config.toml
norm = "rmsnorm"
norm_eps = 1e-05
init_std_o = 0.01
init_std_down = 0.01
Each number is 128 + 24 x the weight over its row's rms, rounded and kept within 0 to 255. Layers, rows and columns count from 0. Numbers have three digits each. The size before them is the row's rms in percent of the matrix's.

# q: layer 7 attention query, 96x96, rms 0.0712, rows 0-64, columns 0-47
# k: layer 7 attention key, 96x96, rms 0.06, rows 0-63, columns 0-47
# v: layer 7 attention value, 96x96, rms 0.0762, rows 0-63, columns 0-47
# o: layer 7 attention output (transposed), 96x96, rms 0.061, rows 0-63, columns 0-47
q0 090:151159109136075082121129118149130119136131119090113116118141129140098122141153139169138125140141084128093174092098147109114106134165158126155126
k0 075:102121137143142177128099092100097088080140131121128131145132144111114101142143136120114155115096134175137170137161129124117132121131095126131148
q1 093:125082144125139127170137132125120132168116123096101140140142120130146139113140140112131121128121150122106109112191103146135127091131099097139168
k1 089:106144143132100085161117196146174156161135143150128180108114160120181174114138120134129119119167072126162102118099146116147124108129129153113143
q2 077:104188149115159161092151130164122138093117155145172126122085143115131113111143101141148143149134159128140107123125122124126129142103165145123096
k2 098:147135099138098178109146106145097122084126119094125131136140136111119152140144118175135127130103155129099125095103149093125106158117124106081087
q3 093:159085114136115109156142101123130136158156148084088114133144126151146148150112131126111125091115110120082164108127115159113116106158103109147141
k3 096:092134178098094191137078098098112134118135096171181155149108138140134127121159164126122142154139136128156103169178122140134129151106121152140126
q4 072:118147159110158175121136100169130152116085169121131121121115140139107107176094138145116130159102150155124101113139108133136151140101129139131123
k4 094:088091176149154075169107145143139177156105093149165122130126146171157161122125138115078127150107132129105098116122146134121157110126128130126093
q5 100:139131129137114140112128128117151119151098139163092118122158086114174133132134140125125130132147108121174136117120160183096127118089111112109099
k5 104:141154135091134087165178105102180138118176127110116139131129110117161099141130087166103131135125105113175115102131159135129171149153173129116158
q6 091:120120116141179138108156108125119087149172151105111090155150140082098159116149122116107082102111102121156174109127146104092101147124133108109087
k6 097:131175125115131133123163138137143142170166134052132093125087158114111133088118108150114108120167091138110118085122129155105131095129112100149134
q7 090:136158108169138138133128112125114129114082131164117132140137143113122116095182160092101127106118135151113119127125105154092118128140165121164139
k7 101:132110180111136151114140094127131124084138131109111154133118172170126121135165146114131145143161147146163157124161128147080132146153122100126108
q8 085:114125087144166097136145150130154147155119154100116124138172128112135113076117123074118156137167120132113142107150145100129109088144077108106146
k8 094:202122142109119125136144084118104095125152118111106073124077088135132077158115118115162099136077123143131157172150075113115103115132129126139126
q9 090:109101141101168160105162162125125137115139118169160185130099111117149129095148131097119169132125165164138117142124128113140151092114135136113125
k9 107:083115137160142107096108103101139141124094115084130127134184115117079160159111124157112145139124157112109190090087135106159139126098123094083104
q10 077:129140131143130070094134117089106122155130107126129102110181147113102113146143106154085152109104125094155157129104156115129164106135141128091082
k10 092:118126140117150150160109138148127111129142127143156180119075142134151142110163149095123112123163110121122079145167113136146126126157146132175174
q11 077:131138147103177154113061171090113123127113111096118180080105110105174112134147127129132144132167133127125135122104124115123085125128110130131159
k11 097:126075130132161084150150153134124142122132156109132108123130143126142088121119125129127128159096135106097149088108146108133097106146150109082087
q12 081:118178154126112136109132136105126123109153168099091130114113124113121143140148108203143110144138101139147146076089110148142125143145141120085078
k12 111:172108121116109136132100096139159103148185132131143148129107149145124178133168131113166145086163093143126120121143141134151121149169143139185152
q13 083:105144137158094131179115126101085131115168126125130111152134156084111143186107119151104115120105160120089194107105137127132161134111153162124120
k13 104:097127137105133085142118166107164112145119125099156105104148138139118201104144110074138121122127155126131116068070134113113141111115136126124110
q14 093:130126150141096143136150136152113114131150136147144206127104124107084109161116119183153162136133134102086124093130111139111104129129126158148106
k14 099:157153161116125176120109088072106131156132161126133153119140096131117142128118108120132133111132131127140141131191098116125142142156128136131138
q15 094:147174148132111153124169116116127105132095169159134141105123125139099115112144112115178140087102134179130123110122126127143134116132134131132149
k15 095:128091121104106175102132133104131120107154098091114136128142120064115123122192139185147118134156139163140163135178109149144125079101108122131121
q16 085:161144104117098173139163114109129119127109103148118161131093143168113126138122155126152083161142145134105120149169139108089132172126130153130166
k16 104:174080102110125105131085145087140120121120122163106130119154104146092136138126125101110154125123138125172165183137132113126090131126103117081120
q17 107:158172122098142146114132111105088097134148142159154099109116099159118146139127136126129093106111117110100123145188121128133137117135167112109108
k17 108:104153124113112141158113121124102148132102142108160069145064147118112116157126139128117138131096131113089155122129146134089121165105077185141111
q18 087:112081119104151087161149104116154107089136150103112155158127131121160149148116118163114166115147117149132163145136177172104106151126171139120137
k18 106:163136125129119165101126144130137131139164150140088118103131177155134144134120136088145123120053101157125113102143110144119096130133134091089138
q19 110:151162117123110160122149137140113079094158132160084131129189097094112179088133161113135107142157131109097134119145102105157107097145145094134146
k19 098:077140129124128157129137140102159140150118134128131111110135160142145184116131106159167160147127132150143134139110135108095109105110141123179086
q20 087:140112132130108132139146124141132115106142134142135094128093104139146120137102100170161101101085164157102093120145105120091124128133101116130140
k20 109:171135123078102162189116153152146114140172106170160181120135158146123165116109174098103151110089134124123155111112120121136125105093120121126123
q21 102:105130155119106135124119119110085112120082209150128122152179104081130128114097156112139103127140110088137100123161108174126133089135140131160161
k21 105:142107126103062140157118147128140122118086121122162153138150150125105176127167083147144166138102159109134119128107138110136103153130142130105126
q22 096:140124136117166121129123135108096122112111138153126132133115149141115090119130145122067124127123142102101102109120122125156128114132191114132137
k22 090:144100141122166180108113140149149121090133157146133144124101145190128147083160090127104116114124177139165122112119131166136104131108143125120157
q23 101:117089176164148170180080122131102152137134127176144135137128133143108083107094126156149151091139144113099132101124131128135139128170115169124121
k23 099:101080112149125116093138165126116178095100112131169099144164131082146131142124114111129095095163121105121190125145143102138122125129148124125126
q24 132:147168106119145128114159076145123094085152137098102059133145134153128137141148145104126158123129132157120143136110137101101118150115150134162058
k24 102:098142136127111120147118126135169133133168175125107077097121124154095178109133110149136157149104146139139150132151167142107133096119167122164160
q25 093:140106115092137155129116128122135130113153077169152146103161122137142145079111099106122103158099143160140137121123156110126105131145137147129110
k25 097:114127140126127088105184120102114143141148106170163137080155135131134121145162157170131122141125112134123111111094144169118120156106099148120167
q26 097:138129138135106140125148125154093159134120180100134124127160158122121158112081185146126183158119147099077098057135154094174124154132115112123105
k26 096:130141122137154113123159155177183152136146113186122140150093157151107078135086099151075132083148152109130134162131146135078124096153140109102120
q27 135:131110121120136150143103114071124174150124113136135150100065147139139126171091091134092157119116107124169141143069142134108125091142139140098161
k27 115:099136134111155085105139112133123116171127110117097071148111100113150124145146178104122141126102098090123146131144137165121185139113093117108133
q28 146:128124136142073136157098115120141138126117141123087145115111117145092133094123113158150123132126129130139167123119128166155070092172082097084156
k28 105:096119151143127118142155101125114104152144146137106160154137128088140123137139130105087111107151114140137137152168179102146123142169105126121119
q29 100:162171109147134081142108142159128125153184167126155166120106112148140106085114141121114158150145121122151111147149121087117133101132113154126150
k29 099:112130138105071115111139151104105111105119130103099143144119125146113125170109145135129138145147137123160124144069140125175173150086133078096086
q30 094:155159109135128120138152116110126136109175122128146106105116132113099113146156106100123138162120133150165121179139120102152110191157145105139086
k30 107:108184131182163126119097122126122110120183176095147111127094114110112107111159167131116136142119116101142147131155109135098115138140175091160127
q31 116:127097151089139131110147104105121109127117114125095099140128136145109114145108098114118122146114173142118154114150153171122087131089178096125149
k31 109:136149115167148100130130127134141166132093149122091126119173102073113144116115133148130129142145151122111174090139133117095131105138116096072125
v0 100:122160109119162134156134114119136162104091182137115117160141136134097132123122120124165133128143110080106127102140121172116125133121128152125118
o0 087:137137118114093124155118126171153129145116103151148083163141140118088117143131136150138110108116100109138131092087159131090121129135130134112158
v1 092:160138150099118119142102080148145126119123076104139050140127186143111125132103125123106128124129154182153138141143121161157137127119140138137139
o1 082:111111162126099150177119164095110113076144126119135139137116111095119106159132147143143137125169116085110100118140100094143135109118144141134117
v2 086:119137150158125127164142103125129164134140136097103077130103076144169116140164121116101142111144076155089096159120135152099134148117131089124148
o2 084:114144105118118141122133123185130129125152095104165124116110165173162140171131096117138159117138160123095148101106152139130124142184132122124149
v3 080:124111139161155132068117124114110127149106153125097105089129140086141132077153140103116110133106141123159171089129073102126182176136095127128101
o3 083:151137139119117103143137099141102179128135111170140150085182117111143101111150151093132117125098139179113134123107107098104143131096089139159151
v4 101:064104123137096106158152185102108124138121145177106148153146131105104087154182142120134088142160109114108129114124134135127127142147097093111110
o4 089:118156149138143144132118098168119119127096106103125134173134136156151087101124145152102085118108197115145110157142139103120177109123158140145084
v5 085:100128157152088165144103162156112149121080145149099120152086125141153099119088119131113114135102156120131093176155166115127100126118125127130147
o5 072:125139123153110149125125098100134145130149161105144141128135113157115160184111143140089125139134165180112092115137129151172128111103109128122114
v6 098:112094142159126179130093122124128152100112133116152162140178120180083165100139091144121108146181129116125127161117168165114153153124141094123114
o6 082:162160121166122135164116135134122109142149160116135160102160113112194121112131116152113097103138133152156131117089149099135118134185100107088121
v7 096:114104162109174109125093106107103136104105168180168135121151141110135133116085136148105122117162117117098138106108120180121120081110118160084112
o7 086:105162135135141135142096171184121144118126135125174162127101117145105178122133177128179109154107113129175139122134123159149143087134137154122097
v8 089:113124158140126157101153131137115131105131134179129141133086141132142095167136112106140151141127123161173187133151122171116114126140141131132161
o8 076:099144130137146120142137129168129083109092114088135148093127188141104124121136087137111104116121127153141113165135143156167096162111134111157157
v9 093:090165120111142137105100109153129149155146150088142088133115168143090128170131123103090092122130086140095114112118122121079136179108112128124096
o9 086:152176128191094120118154126115163165120108129114142069150114160133169146123152116100146092139180122119143128153123084130082121098175110106139101
v10 104:142122117106145066133127134139134102129124098157118148130126132158135127113133140127112200129103102120164156102092174150143129154114119103106163
o10 090:148121130121155175130119167086102103111114097161119125153124120131123156116152149139149115088105125152171121084094122123124083142132113121075154
v11 094:131102113140092162146134107128144098088058076138139155094080148146099081139081103099095151116143125126079126119138168126138136133113153111126159
o11 079:199117140114159140158167156146183125136147119128146159121108140107131111137100179153117142145146102165102096153121115143102160142125141138101136
v12 101:139091156153119144095170142144134111086096147106091112127110182118114119126126151180159120171128115130138098108136126140146116158145114134145102
o12 087:118098122116158117129097107097113128063139139124109112093110122135166139151143096116136128073098145139097121154124132163095119149110131166144141
v13 095:128141124122146145110100078123142107096075144127114138120154140137137142149102147092111197106102146130099116135108158131115113153138136179134094
o13 083:173145131106120141094143118181140112129124116167109156100142158117147114146100157113155113146147120137153169154132101107130120133136133115114145
v14 101:089163139135130175126100156153115107149130151132124123135174145132113135101147108139155163116113118155134141091122106156084105113076166102124089
o14 094:116128135142108126152141115118138153160114154096100103122134079093141134106093138091132113136118164109140115090149170175126149108146151144105143
v15 097:156135079127130142142100155115117133087167142106108137128128141134105137116099119164147123121134165158086158094128170141184156173128165135092134
o15 087:107116160115118156156132106149144106132095136107173117175129094122109127145127120145156127114122135139117154123093144104114113119143127107119106
v16 089:147115127114139147095135159122072130134125149219131113122137099105120132124112169152110077142111157138150115147175152140109137106104143130138172
o16 072:113139102120130095134124167120077158119124110136135103085120129169170113137149113160115179156119114166148136148076100122100117112138143145135143
v17 099:128153111136134165149161148118115144158131137206135138147095155118101107138132113155165166159107152192126141136132179155107139123114144124148134
o17 079:116148106090104143157116095138106102172104126123137108134098135113165145117123114123111119120092097140118141122131091148161158103119122126122113
v18 092:136131084112123107134124108121135122130161089180157157134107148097115135156147093131103093122147130133130107134095141140131131138172198152123102
o18 079:129122110136123159145117152161136130191122132104131097082101135133117119126090137159159140110166130098153154125120109135118093121069146122118109
v19 101:109109124130137131119102101111135133111161147112117098139134109140133178142109148166139135095115142139073098127093107106158134163141119116132112
o19 088:115135135137112169140143124100139140159133150112120146125144140150142110099141142119149140114115113143163178154112151175108168109115086171193130
v20 098:101123148107135075154139122164096147170103095123175105121145108095128120101124139075154123133140102085153105138117086138144118106097061156139131
o20 081:146125102131099127150106144149106109107110138110109126136160100130125174113134113125130114144152076148114110070105129164074117089154123132157112
v21 102:173153132106135094122155082132099128154165131081148151130110156138129164161113125145122122142106146141086157147172084158120126113147151128141131
o21 088:142153120130111144120145104127064163118156101096138119163102110113092141120110088159128147137151146134159109109153107143115117133103102170127095
v22 107:171138182120134107141173105132124081131139101132143138122110084126144116103158118163102121136135143148139124149126105161151135132100116138120131
o22 097:101124105148143133161105094122104102122159125181112131156109108118132093161086100137126160147133090170141161183130140147132168145143108123145128
v23 106:126137134134126124102091129123144136151146147095157142114118133158138080098082171118109143139150124105120137125066120134098133126123142141122131
o23 100:105149094121119126145106106147140147142144159106142135171068117125130110103128141140145170121117078117123106116164105142159134125179142146175181
v24 097:119133161131145152121129124102121114110139094086121069124149155120116107090159118101148148143142132123100130163112075115142125103123131130118128
o24 086:147163129111117158134115136089128148150137135101146111097126114143118135191174127133096111151129109109152143149149133137107107162142138150106101
v25 098:130125124115120136120173096175150142148108124113098132117132151114143127059149095130110134160132097135093141117114113115130117127166100163141111
o25 088:131126181136115089155072097179112154112146118120117115151152168130142135115145141125153124156129128140114130141185128113122110130095139125137132
v26 086:164148152134163095116150161130161128137121114097174161108150118132161144162095130151107097150151119154157112126134134083132148161132155133107124
o26 086:112108157099130135161101158147104130141138100134109164113110097170113138182123138129089125154142128121114113107180107100071139113167085098142172
v27 097:097171126153115131186141191148075133153133114131102132132135151091115127122136170153107144072061148126061120144123136136114126133108150106094140
o27 091:145131135134091134118157137162095141139143158183125137146110157106147169149159127139086118106138181120135155084102120152132145155116168149169132
v28 105:157161154166126157174113136095100126159125129136143123083058094119136088138092167113139129143119142125164135153168152133138121107103102064162091
o28 087:111152112110133147127111132140109118121133125138148151109094093113119102135118128099104118118132141176147096134159162145147136142125127126148109
v29 085:152142121131127135151158163131135138163137144121127138142158103102122156144121141138141108083177133126160140143168166101162127112125094133113141
o29 079:124128107114129114140108101105136134148114142106154174125142122153164121098104119191105077132124125107117140126113201121146105092132142191142147
v30 101:166132127157151119124136180156109124154138139099134136152133167097107108149092153129107112119102105139191158128116162156133118121138095161075135
o30 090:112114157144112160103091120134139137098156145098107106122151139115116129160110101129122129160116101105184103122125121138108113130120102149115177
v31 097:147128101154063114119088120141098129080107087108136158137078147132102135172131158151152109155114151170081149125123150103111111118093144115123167
o31 085:105104120146089129149115158114129134153145108091149145090125143085124172112110125101083138122134169129107139175122080161099105092096162119078131
q32 074:137166077124189162143178110152086081099169165110112104123150094119130107134119147133099101138096133166124124114132127130102123126141147117099086
k32 067:099138150113157136135156086184082136097149138125125121130167137116138130142118145126112113168101155137132111110165152134107121135082123112150100
q33 054:130100175123123120098093163113170160171114089141151180129120148112134159080130122106145148075146139108101119171117139140129141141132121141146160
k33 084:123129180124102147076090118114153121169126120173141177151123119095130136131142137128172163108164087086116141148135127138167140133129140153131156
q34 057:129113185146091117084083128124163152166094092130118145141130151140121116133135148140157171077150130113105134133148138140102131151146121148160127
k34 111:145128124113159144148155136125133148144157125132151139130109130083114157088139146182142098090134153166127108155163143129158139175098171119171131
q35 068:107126100171147146156116135101092104122101128129096155124093124102119117165143171146117080114138145105101158077167160097094129124125116101104154
k35 097:173169127133112124146143085128145095126095173091124109092124085132143123122133112139129135122138116123146107097095103147102114091106167076123128
q36 081:116112173157091126118112143119161149129106071100120101131147140098127097106150089147173112131163151134152190128130099100135114131144111102110134
k36 114:153128113126171126170166113162095119101143167101105130117169109090168113131127111129096098173122137143151110097142138137096098129121111098110128
q37 113:136139146115149146122119112111141172131104111132134116134114188079116150132129163160082120133112142099122182118085111141150124098132121138079139
k37 095:119180134118137168152153100108141118111119120121098164127141148080149141166110097154118111160163195146125139148141133086189126130112162131125142
q38 102:167120147071147065168156138134114121125121111162124158089084121147193091098125141129121135103103120113175124136127142125153111084117155158177132
k38 088:111122149129152125138097119155139082156124142143132178098090123157130130180120091166182144119089092128142111107109155134163114135135110153140091
q39 102:103138122155112084117135116115160123143085115117113102116207159128107108120130142115126161151130130144142170130145153107148091120129153080125159
k39 096:136087141115118152164125119089106103107153095128138101132133136136136103093126079119102078143128126144067117129092170112103106151101089145128151
q40 095:120106166163110125104150156101127157133110086135100043132113118107155080127110132171146096171145145119148129142098109131111109122154114101118140
k40 100:149132111140153142154160136153084120087134138113109138114167127092149100130135120123100099202121155134148122105138119112117110128108116107115121
q41 068:151130095133113155138116128146083073096143143091112131158142120135106144153117109104122143119136122126105109094140148119114122158190134131085117
k41 071:167116092146138107173153138134125111102111160121125121116184120093165124106151126102104105150135150149169118119121142126086110120130121110128150
q42 065:090144159150131151133132155103135119123119132102127155117130122105123093127120124108143120178125126139206163124137062125126148090183130099099153
k42 070:167122133113185125179155126141107132092131148106124131116171125090178107121110120121108082167136131147151124097122126132091111132127101101120137
q43 063:187121114123164131164128144158101132122145114166121142132108147077144133106126128096083153132091126147165160127131109118105126169156129143099102
k43 101:106135167119149106095112099126172138153148158158141137153108098118163151126099125127132157072112092148108152121118162170115146131136133118110118
q44 086:146127059102168151172162110151101105079158172130135100117118110123135130127125124127081110182107128145135128126114113112144116102115133124105104
k44 076:127134157142082125115118092113140114131113104123121135140133140139109140126113108108097190104084123148111122131127152156134150116100128142156114
q45 099:126106130095104117153152128148135148146155088121139130138117126094162128143122162129146070115136129137144145091165164156080143181072144151124124
k45 102:134149132176160120101169146159137124153126165127112160131127103118096095108118138147113084122177134148106074121131148141114103125149170121123123
q46 101:150109129105128135105165084092114127132079116075140125101149115112118122114157081134115140193152112085124101125118102130190091114115117147114129
k46 086:128116155133126142149107142151133126117107106117150078157131112100126123121130077117094105120113121118153147138145096066115125089102109166137123
q47 112:150146126128093125119177127133143101144091124126068154123117145113133145121117178149144135134113101104136107131154130141106132159113088148154130
k47 106:083171123128122127113151145157091155118124119130119133108096122111119107150116183163111125116108147103122124138107155153108095162097134151151181
q48 110:154093142125124119141128137155145110121147120085152180128166147127110109125134091123154141145173104110172111112163099129137098110151114146115162
k48 099:139097132137071140169132115154084114142106098137164147158125135118144139134109165139117154140131088158135110126162163146102197150126132145120095
q49 093:125129130119113118098144107153119115117163138139111130131106192112107168176174183131118051152147156127145105137148126118164137177093173101125119
k49 094:137141121102096161073132128169149105110122130106125088134161128148111094182119087123119148122151138100159131094146083122122100059110118132146136
q50 121:133089110139128081122139106124125126121147110134152159131149152140128131124074075138114059162090184139135133146138173102117157144137119137133147
k50 098:160110089114111108154133147148182125136105155112140120122143104122086172095124102147117171150085144114102094094111177134141151132115098138172150
q51 098:147125128140130133101122143147117136105093137108113100158135101155126095083150114147148145132117155139089129122166110161136158164142129126158161
k51 106:074092140135147165130110112088121109117078150161120143135161139107143107096175130082120072120119133111143156148107134164138126138121098123129168
q52 105:094106156125103088112127116113188131127123086121125088136082131120182088160137143090105076126104121137151120121109145097146090127086093141126141
k52 095:107114114120148174107146113124128143126155111093116130146154116157115142148140154131123130171089119096121070125173159152149122136113154144147094
q53 102:140146121127134125115147096103153089116138090114120133116163107152138101094167134166134177142170114168155151156142106110097116092160101119104122
k53 094:167134122116114102132102111137125117106170132142123096186133132153146126092112115140156108082096134141135123103100159149129153134117117137133105
q54 101:124128163112153190162146139140100115141117146135136106137156115124134125118151147132146149095135134121109137073105127119120096103122074174155108
k54 097:137108128167143112118113134128125126139138160099086085150150124123098153136136144139132166090179136157178130119145136171150132088136195096116106
q55 097:115153107083162157164143155118111136159085111105138104112143127133130114076136131097120154122103111110090096121109095087125128131142168162134129
k55 099:095093151107144131136132164120098119122144120083086097121145106124127139103103142121136157146137131108139174147104054113113084072099155129118139
q56 119:160113125140113178151174117124103163096113101094136133141155133128139184064120108141147114152132142127096134124116116139129172135137119141123131
k56 087:124164132140160141179104132090106103119130087117133132124115099122107115120119105143146134135096143109136148161078164094119101125160114176122134
q57 100:141123127151166090173137129141145143174156135124161151176151095088124144099114121087099139116161123122132102108184102125109140117155075154122122
k57 091:148133126164084121165116185153112133146101105140159165128135133094161118083140099081110117128147163110109151129128141110096126138116140133104131
q58 118:130119117110112195143142112128119104157141139154110149149111183110105162111125163128120163095064126159189133156137114140128156141134142162110160
k58 109:126158120091136146102120148136089157108139119083131146115112146149115135128107115142095181132140144118102162159048150107142166111122114107081124
q59 116:082145106134109103115166132127153123094108109096121127115192157157142126112127155086102075142087133138084158102118135124125131184135137145185113
k59 095:085139107126114158126117187117133101147110090109126139088135156120099115093070130185132116142102107121084087126133123111145125146136092131123111
q60 099:080118121116134100122133147109111127113147150157129142145094046123135111110112070113136139152125125086100132134100115134149101122150187107111146
k60 092:134113103152170123129163150117137170118144125120113140112138102123140119089158118093110158126101108128124139119117109129090124106223146118152129
q61 097:130101121132155116135132093132136144120156130126173098129122114120123119100122103139160117134121114142163144159157125113128120092139196090120175
k61 101:126139156137124157121171151115131139118119127108086142128139176187104091141126129132133099155114139127100120135099127130106132145139169128140132
q62 092:141099120114115086107103100155167123170093142122127122134148146139134141121153116139123087143121155129133130173138122113154147151142102136145119
k62 097:115120163098113103106132105130135101133098143094112132130152091114164095110150117119159114155141139169132101070132121115178105128158098147159189
q63 108:108100127133146123142144122118145142184091155189154129142089112075178077157128164103138119139141140121146162124101148155106103104097086176128105
k63 089:110129093147153129113134116120128116152134094125120173153118100120095110148141105126112156147153164142137110118136112130123139141119169089085080
v32 090:127111129093153143146134100095134123147189139155103174108133093130107151120087105097142130103134145130149148145120139147123072075134093096138107
o32 108:125115141107133107144116085143129089183142113075103135092111076140132156176138112140118149091124121150128135165138094120091091090130126098105160
v33 092:125142112145110156096173155125128089132125140100114112151157168156141121163107138158102135132138109114132151116137099109111121084140158115106067
o33 117:133135131107095106117156122090134147086102134111117138126128161122160155107114170132105109172139128071116153159162112109115139133160081131106127
v34 097:122124165116122136118154064166087115118120119126090100180136102147131125149102122142122093142111115153143135142119096098141116098107088110070095
o34 117:117131191147121086122150115135090128155080136132110091133134118121103100156143138137122084139139147154119125093175113134136119128108086118125155
v35 102:131105101096119147163110117120110132124098124158122145147160103125099182088132118147125106116121158105144131143103159108161109132128177115176170
o35 123:124121123122120119142115129137130178154090159161139141143164130137138161126090114113126104104152134125134139110138156153120115116112125113146153
v36 102:128161117114145109122130146114187211112117146149156136141105139106125176118104091136128121113130163130114090124135165149151132116126115111112100
o36 122:155156104099185091126144111155128139130130174109167114158163097137114139127138101122121167144124119090106076103166101146144117135109161121128100
v37 101:122115148084165113136166098157150136146138122101108123155121092090087177120113141139120154147137149096120149094156141097136149102133117100148133
o37 125:116161167153149144114091154128136123129096156112064110116150117128098114105135153112121200102167093098093140074103115135140133098154122083129129
v38 089:094124079151108120133153106140101131170147092086121168119138144166129135143105118148171155147106130163134131139140138106163121108137128134130137
o38 109:108150102160145098105140113158117158151117112150146164102121145130115102163125130150150129168151168151082145149160150103124130109138123090115147
v39 100:117127100143145173137131109129168149123133162160140099138139119129144108098129148158097099131116072157167176135143119135144111143135129081164132
o39 122:132100134137168127097151123097160111141130158152112123125115081092186097094143154128129115110171135155176164131166131142131138117178099120119148
v40 109:165153122115122145098099113180117119115127131122173147174086131172124090116113152151154118131121145106118135126106143125111152121126129160088156
o40 137:110091172135097165150110152124115164126049131147143164120095148122131079139109148137155130132122167094086110111118153116136115137140106155139116
v41 090:144142107150131121098111149089129142101069126120095165186159119121124126137131151133113124147133160167096121107112078096163110107145111156198108
o41 112:151128098134105129095110137114117106093142147140119092178118135164095121166115155136149117122100168123151129111162078131147138156132115122172127
v42 108:094103105082138093106101131122139085115084119091116121144141162102187119156136115136182132120078103100109144120105111182132140117124122129108146
o42 129:096115086128092125169154134105139119140098105105129108134136104109159120160153136137159121153092089115131129090125116166118111119107032158132130
v43 103:113113153148094126113154138131109131106114164148161163166120143148113139088156160081117156111096134134148097120179074131090087142124130132151138
o43 122:143116146113113141166168132118091120104118130156175160148108147139103146071146136116101148127078158132153131145133087122124152096150153141129146
v44 105:134128160129139126126140136125163139148112160139154100162168116122166127108183126174130141162112111153138122110154116166105090120192150107119174
o44 125:115103186115145127110179130123125098120073175153120154133153106121135134095154117142119146163118100089138093146167129155088109131128148143141139
v45 107:140121086104108133087147131111144148086164106125148125108113164115101169139126139168092130086102123102132091133126085108152131088122099119124156
o45 131:132103156106129097155129129117160130099118095103155124107157122143162112108150118103120180141169161092142104148137102115172122087111135134152155
v46 108:124106109187153109131146131171142122084121153086112107121107112159131168099147125093098100113125098129136143149122178140153136135106099123093128
o46 126:149146104154175107126155123171149088140136150123130143157136148090159146145120154094069119087126136139163146114127136105146134129144096146139133
v47 098:138148152104112154142121115155107145129114108145170117115167120109204133160142177155112113118132127162158143182131125107097121109107147142131155
o47 118:121137155139191131120099114135112151141100131132151101155121143130144135090115144142134110116129176164150114175154160136066105147121132119129137
v48 096:092166091115089090112118121125083108122148095125154149090142132134092133089104157157149126134138100167125094102113134131129143160144099115151135
o48 116:097138107149095119152122151117127124110158094129149154113157122174118121061109138159155106132132130176086117123095143132165134132120111105141146
v49 095:132133118126125180120113114175119120122113097121174168104140169119171107180096127085135116137147111113142108099127135155144117121144134130167134
o49 115:139110077137114121144143116179146135148109118121147144155149131121155116114104104140152120161132143142117139146131126118092125114158110154173133
v50 104:160149150121135163155119107107148141123112104160139132129147166132123092140108120164130141127125187171111117077134109167189100077097128192116134
o50 128:151109142102079125100119105126147069093120129138116131126116150173122120171126118172149111185118155131160111103121124137169112097108143127140142
v51 099:148141130152157083128115140138101123126129122107155131107138167122107096097120071110123145128136109134103157136141140081151127171085104133117160
o51 116:154152101098150126099138121111106125123118115122110146110091142132135084098135111110131097156150116104124113151108140096182145152119138124169167
v52 103:126108117156164165124128090148159108143125102088091105115135111085138141111092113160142150146116122186133121133120118136129112143102135128166138
o52 130:114136114169122182112145134107136136082137149114116123130117111109116138112120134168204122132169103153119121160132105123092129144129146106134129
v53 101:144157122153130125139126152133130100133117091125120112104156136093120116101128146112155149130146159123156117143134157151113100134170134172128104
o53 118:101120114155119095097126165139158136126091127168131138102157173118129114168105120117132123146122119127137123157131159147097095147133142100106138
v54 097:182140124122126123157103151126140113105139135140128119185149087130137125108151092141104150120090139132148138130113098110146135145089140154145080
o54 122:136143118093105144163137118123131133137134169151126103124075118134149149130110143159101104127098132096119083122130144149152169161099152154146127
v55 091:110163113126138162136144113168148103098157159132183156176134138134118117119118112157127164109092146101172146129130149112110146110181159137159118
o55 110:118145122130127116126166129125133131106121132192160141140105126105145123127101099145150160133130121133104124117117171112092126127200129133119142
v56 097:146105132146121144126115114132145107143107144131138112112161165110100128159105095110102140086174165153157068100150118154161103135136110152142132
o56 113:157128064133092129144135084130158108134107139114145138112169127170086156117142135136128172104085143185112118154106127130119114135150132141131165
v57 099:120146138149091146140157122119075120138182129117114153172138095136100133097108157174186147127094140143144118096150102127147096121090103103104107
o57 119:159128168142095083120146152143118148149154149141097125123093089164133095154105113173111123121083145146129157105143147117148144100106138093126157
v58 101:145075120163142180135143113133092128124145104154106115151141097161159147128106105122150134127171127144100147127160163166119083142124186131123150
o58 121:148081093098123168095125110128112156097111143145081145125118126146126165121138131123118093112130151113088147150137143147125134123106178108175137
v59 097:172141165088115129154133078102140129149132131106124135189101090113158115145151107110133145134124092127119111102115123164092107138080123103130106
o59 115:154160191102136161140143107108142124161136141143138122120118132147134119157097118107150163076064121133114153097146111163061161110120119119145129
v60 098:146102102156147140138155135101118123139130122074096154136129133123127154121133125142126135101135112176112126081150067148122177127159126106140100
o60 121:125119129122096134122160135108150115117150092114130154105111141098092171137167135146158090133148144116119119105155114120173148161167137126061123
v61 107:099118123154107127144154105107107165116149130104115158147121116130155144121125131101138083153149125103159117120083096109141104107151164188091127
o61 133:106088113155132106163104124124144129071135149114141130167132133132104139114149080105118126141129152151173183085129094146124132137151127134115127
v62 102:158072152153133123125163111113084196148112087129145137109119130133168153149103169098087162101139122126150157112101117136115169135139116109120127
o62 127:172085099131167148101133147088145182126131081129109104112127139155123156125123144126067150118142158163098168091108151159121133148133122136111103
v63 100:150128104082073111144136111115130118064122143161090119091126116065113133105120151135151113153125131139111144145127106155119139163125104122135166
o63 119:137105157104128117176125119124169159113167132143144079138117097121170105149109122123165069131160088156152136150128127132140121100076106157137136
q64 085:079147163113147159150124152112127154120124131158141075134163128105129049083089139154159118128112081150147115123114105144163138105127098135150109